python train.py --num_hidden_layers=16 --hidden_size=64 --num_attention_heads=2 --num_key_value_heads=2 --head_dim=32 --intermediate_size=192 --vocab_size=8192 --hidden_act="geglu" --norm="rmsnorm" --norm_place="pre" --norm_eps=1e-05 --positions="rope" --rope_theta=15700.0 --rope_fraction=1.0 --qk_norm=false --attn_scale=0.177 --bias="none" --tie_word_embeddings=true --parallel_block=true --init="uniform" --init_std_qkv=0.161 --init_std_o=0.0 --init_std_up=0.161 --init_std_down=0.0 --optimizer="muon_variant" --learning_rate=0.00373 --lr_mult_down=2.0 --beta1=0.95 --lr_head=0.00847 --max_grad_norm=0.5 --warmup_steps=200 --schedule="wsd" --decay_fraction=0.846 --decay_shape="pow" --final_lr_fraction=0.0 --batch_tokens=16384 --max_seq_len=1024 --doc_mask=true --z_loss=0.0001 --train_tokens=121000000 --max_steps=7386 --dataset="wikipedia_en"
Each number is 500 + 40 x the weight over its row's rms, rounded and kept within 0 to 999. Layers, rows and columns count from 0. Numbers have three digits each. The size before them is the row's rms in percent of the matrix's.

# layer 8 MLP gate, 192x64, rms 0.145, rows 171-191, columns 0-63
118:488560417525557587474508437454447478459553497488438486492412500508507574513532451503515524470453446507545548564500500479478471470465482539514529477486500570549497519511544422521532516539554494
105:538498505416492434489533473468448483464484485535543515553511512487503442478464557512512478504548529489496451480476495570419488424414522464518533443512434591505447523558537532510520451451513473
084:443534503539550506452492511533469582535484504523550535552481538449543475520468513456558575451526504530438507434471457559466531514469540447526496419440498538443496487442495482461540442550484493
103:514456490488494462553484525470497486466509500554492496530521531457518505477496502451552410610504435522435474532546539469583488568488560456535496447518514514526558573534504468429487444498539479
099:496464548532506453477466460422500442513476475487490468524534502525531464457565540493520545582475466524500486460509523515505427462555449500394517457499479455491475560430562470455506515430539446
107:519463471532488567527536428535478505537451539490487484530510516467508548450465489486477471509512496481576467493493509496470460470495444540481561453557510529480496367436417446492530454568555508
083:507461444427514439542495546551528473530442524597432562521524444513526513533505458501544503574535489560479467467471530473523520465461483463525499416506440463518516513516565479491545497480574524
101:477484527473460492529590550449514441442500516537515436438521561433532491464540498447545488543404518516473560543469479489484470459503551442509485500462489533435538477472542500476467439564520497
101:547514552492480526457476491453555410425544548506503593555485524414545552512519469443460457490530488511452497447490529537438516510499570538538546495470520461474478549477488445455474523481486468
106:549507488460506566516426466482466450535469503576543499491435448456558508564424450472513579455555504518529488491456482564485545530455497520504520508491473466511498574558498582495553535520497497
111:468507417465496542498477560528454454477481415494520509478596478505559457518459463512554513501513498546466566507528567560499558552453477505506415566509529432490481469504454461480475462481507528
098:534527519554466583499461498490595522488445450527560518554512466463486543545470457419420480472517546467508497459468527485593510448541504531518504527489516500519463517501489514480543419568519452
108:546471509470502569487507462472452482433522506516488424498422469543524530507535507525473508447580546505518555499497542493461538440487408554526490530512474516507546498574435493510571533528571447
101:410561526468525528488561489496479533475518500516495496532524432525469563507604510439503467487529435489470517467464440463578532502492503393521524475447543486497555472520547527451546500537473512
104:502469479418497480465425515519468470490530414465494542494469481475562489510547457488475526470583484549426449498591507512527419483518531577544471495478531494477473492543529442476445553511471526
083:476498513467465490440444472546465488471508479484468522539511439590482531480497538512456462482519505474503521493550566501454497542479437495544532447557509557584455466411512517493567441560533437
113:427527448517535496485478431560489461565471499492485557509504503497509456477449431478545537500482501572547481540524571521504454553523379514483463480485549463497475429484502495531414462526504516
099:512412437443541524497573497468507498515441502533506424445494501510517493480460537461580549544476543509473494581521554477509475509517566437489469501468536508454503539494406537472425488539486488
104:527468533476496506472507503563527456476468492484619507458550538497548473532505519431519474509419500445578499441523466479533444527462529552427472546508511421540473515546525486448519498540485553
095:512493485462560455489519475470495501575502499418490477531460481550542499460522479580526556546533519448504474447473533507451454540509532482561454499608484563475485542500465476485459485454435421
098:525431529455460523514504477451543447495583493553506494494462473526519536537522418441603520476461474552473536454462516519529481516437556553475429532479481506546531571435509517449500501494520491
# layer 8 MLP up, 192x64, rms 0.146, rows 171-191, columns 0-63
112:486510551425497434436476521543485472546459508445577519476587531491542388484521520520507482551543546447518468458502467537516574510532506464497540532499524445452531487476455550482460492447495504
101:520509543430448495475517468550484514483514449450526475417514467427566453448537524490468480456533533509483518466567521551483546562471568530524455512564471458542429456472470494487513497506587522
136:511465495467528384497512529484526504519436499423512568534563466507534509477493547465482530530513493502489484531501508476546450431458525364463521480454536502475521503448568553481458550475479509
084:459507444509550465446516515515534497505554511466503525488513478470532485490471510547517487511499544461456525471516484421433514429492490416439528552604621478457505447430464495505512499451485488
101:504495511531513515542468516519506488524532489538488464539500562490476482459555502499558530555446519603436532572464411473491475560477509509483500495566511560483476527529414530424471566563467510
096:512542497436538494491466419501464540549467484466479494546508486541471516523561468517427546468490518498535580544510507448487496590477420439560537492459507417440526512517491558491503492523437460
128:573520480523493556475458525545571503510548441485549482505503503502456546550470502545472431531446491512551431501533475465524463470477504520423543492562471487479465517512541466511408551397471512
087:553534495498514484515463489414569526439464508510503464494580489438517544534533541510493499465517519448499520597557576506486464521496558533508495511529560437483534470533456506429412475542469507
117:543475517534543469510521542584430502537518469512518536484506534525450515514538515525504500519501496421570580534455559481499515588465526472544523531447508518411518465484468468456497479566482594
085:431514499526535495542460464500468448553534428554509459524400504557549539542464543527518460503468510532511530510507518518486520420448511512573477525551494483560595548527515418512522514499531486
096:487530388517508466471555442531468515437478522462505490418501466401460452476534494499542471532537478466547457574516495527498441457550515453504513476473484569544497538526541510521571488512485453
096:442466489476512460480570497476500474507465580565507507492541457491503450529448498503491541481450571504537507507522445516468538537469479449555541503526612431446475512422531527521450451507512432
085:490429409472527489480517488476454520421510546429438506522473498503515483441406503458509514528474519496542541495515501506532549491516483481462460535436474454481541524512544533518415613476481459
106:579564515535481493460525507473483488500540449427536433425516449522470508484541483561435520541542549527562409514468533516515491491574517456474537488470568492468510513485467430515462457472457485
097:528471477467484508524493422465522506476439493524483564505523556491542535595404495412466489420470565474560498546466491503483511475490461511517451513529473512553529499444543536453499559509539557
113:504555533442416514560508469519515508427507492556462439482481502498502562446497453501537484489503505475438501529472528479452468509504412404503586479512576561523497514487481512560483499557518557
102:486501473428439547477496499551540571560563467438498521531523494458517479472464541517562495495518473502436484511500491386415556515492554506488584518427533526518513457519544524480548482494502476
102:503485486520505544497595460531480486527526432422504465476460444496437563475466443557453478434516475482504514457483505480516546539441454528579541542451508520511441482523480426474550480462556493
083:509515536439477514554437447531519519464555468499530484480443487497502515436437489520556502525462530548480479585457561516458522595500438483474535525560429487546512580527469455475516480543467494
081:485490386482525489521526492463485515471510485586533511520392538479480555548491516535575479490467488501497500544522494541461447513548488439540427463522440575519466482522507481453524529542555450
118:502491572474500462448542425492538497452542457525566515538470435429498500464496494484571479460410535513503479490513523530531530482460496505465559470527419499595547503461540524466458482432516523
# layer 8 MLP down (transposed), 192x64, rms 0.248, rows 171-191, columns 0-63
101:497464508446490540485520487501454522533540551449557532431558480488560485464470455465616521498507568535548432480507477517519608476445462510498480456552530491506510506484544483456535438508537522
099:479487440483505498470500494518492563511524529495501519553507459512482564473487487507469516579594443416522522468518542448466492531492544465542557541538543470546466493487478395439442455465554548
131:484478559535497405462549525576481506497478523504544537494547473446556444528486513452526535529489472472459498545483533479517539494493473419481502459455532538446524544431565554466499519422429460
087:565506455418450445490550599467489457481475482558550500453488549442527435500470491527526523513454490436433513504534557557471467524493465464515450514502544508461483502489518514472554467434518434
096:548522547509510540562597522421462488494524482454517458521509412490493498541408528455531420497517513461587505465464479517485525586519516502544484529495511503534480475506452500542468520565451528
099:483542378477565483461503585464477541488493474511527521483588482437511508506495551492518581533471521508503477524482474427450485531499559469522537528494490492460535545593571454522462512500495522
127:543567487584525493489453487513540466507496436434525521440543558566506579489498553511433501497436522504582420519498444501466483500493488496453500449518498504470468478545492514513460533400493475
088:440491552542511481417448460450532495434495478455444488473516520541504519462447557504454550521522481501442525489520471479487501485543525528516509550596576412479505504568483520494505442548479429
117:520490480590517455424553556578462522475530492490502515512466492537432484465531513463458467497571485508497541474543517483510506500594492468567499500448452476544415505548521487397497471536505495
091:473481480579484491494469482406507471541557537474464456410538485505510579521477499535543480509536460484518540493465520557491524516482553479524497489480612531560534492462573490460492455431460539
100:464583507496503437460556568498520510419522463534559470529446527416584485498555498508512476501471479439549518531476558579473482500489511435482545523554501495572494478503555500539517487476469465
094:543572492574530542539453426535483480531459449484519503560439507590531466469441430440489528549453445498536527491502486586501510502487523477472465536492479429460551468538501509507552499493507538
085:512492522557452435448565513511579496452504517530472497490496522541485533485459468433575552513512448604495575497492515451541467478471489561499584472550483477456500436488517471552547514499488534
099:465579509433497498473497555540440395508464498523514560494471503549487504480528522538507451510495511517564470465467553461524489495507466439481520551589519438578478520536523447440444465524454496
096:541520475496449509498487554489525497510520569473473491499510516504512512582499513442497528520459577537490495586504495491427437481472464455443521572456529596463468510399536515449502494491577487
107:531500517525504465598544570409487500510500496497473423464548489523548523461543496500484440514534491521441514512458458496500470419494472484474568530481549512438424533494473475520487509546481607
102:501452465468458469495510433527540470554482553481529545528515481512564569507431483480480530466419566498531494532522508477522536544515437532527568466487547520463435473545485553583549448541501549
097:523571520467448517489400502507446576436580543499531537496507462581509501490537511521472458452548572488566560473493449475521515481503505506520538493573495467514575466564531497504502537503522528
086:556476490509500544531507560512484445487573479490526434495491513455509558501450512477515419473499555378536524521471499475438536496445480451443496534479432507488466536474489593456502546483495450
084:476568577445527518478438474538589485575456539445451512491525468471516442486556475496494492514560475466489482453462522487486496481485460513516461544504514464506596540512482428452460552430462503
119:500455573438469486462522471512485405479523444497481480523477442448479550568516544428511512466418535531499458444444450525479481457426485458456547501499487551503507472495459515436451535483458499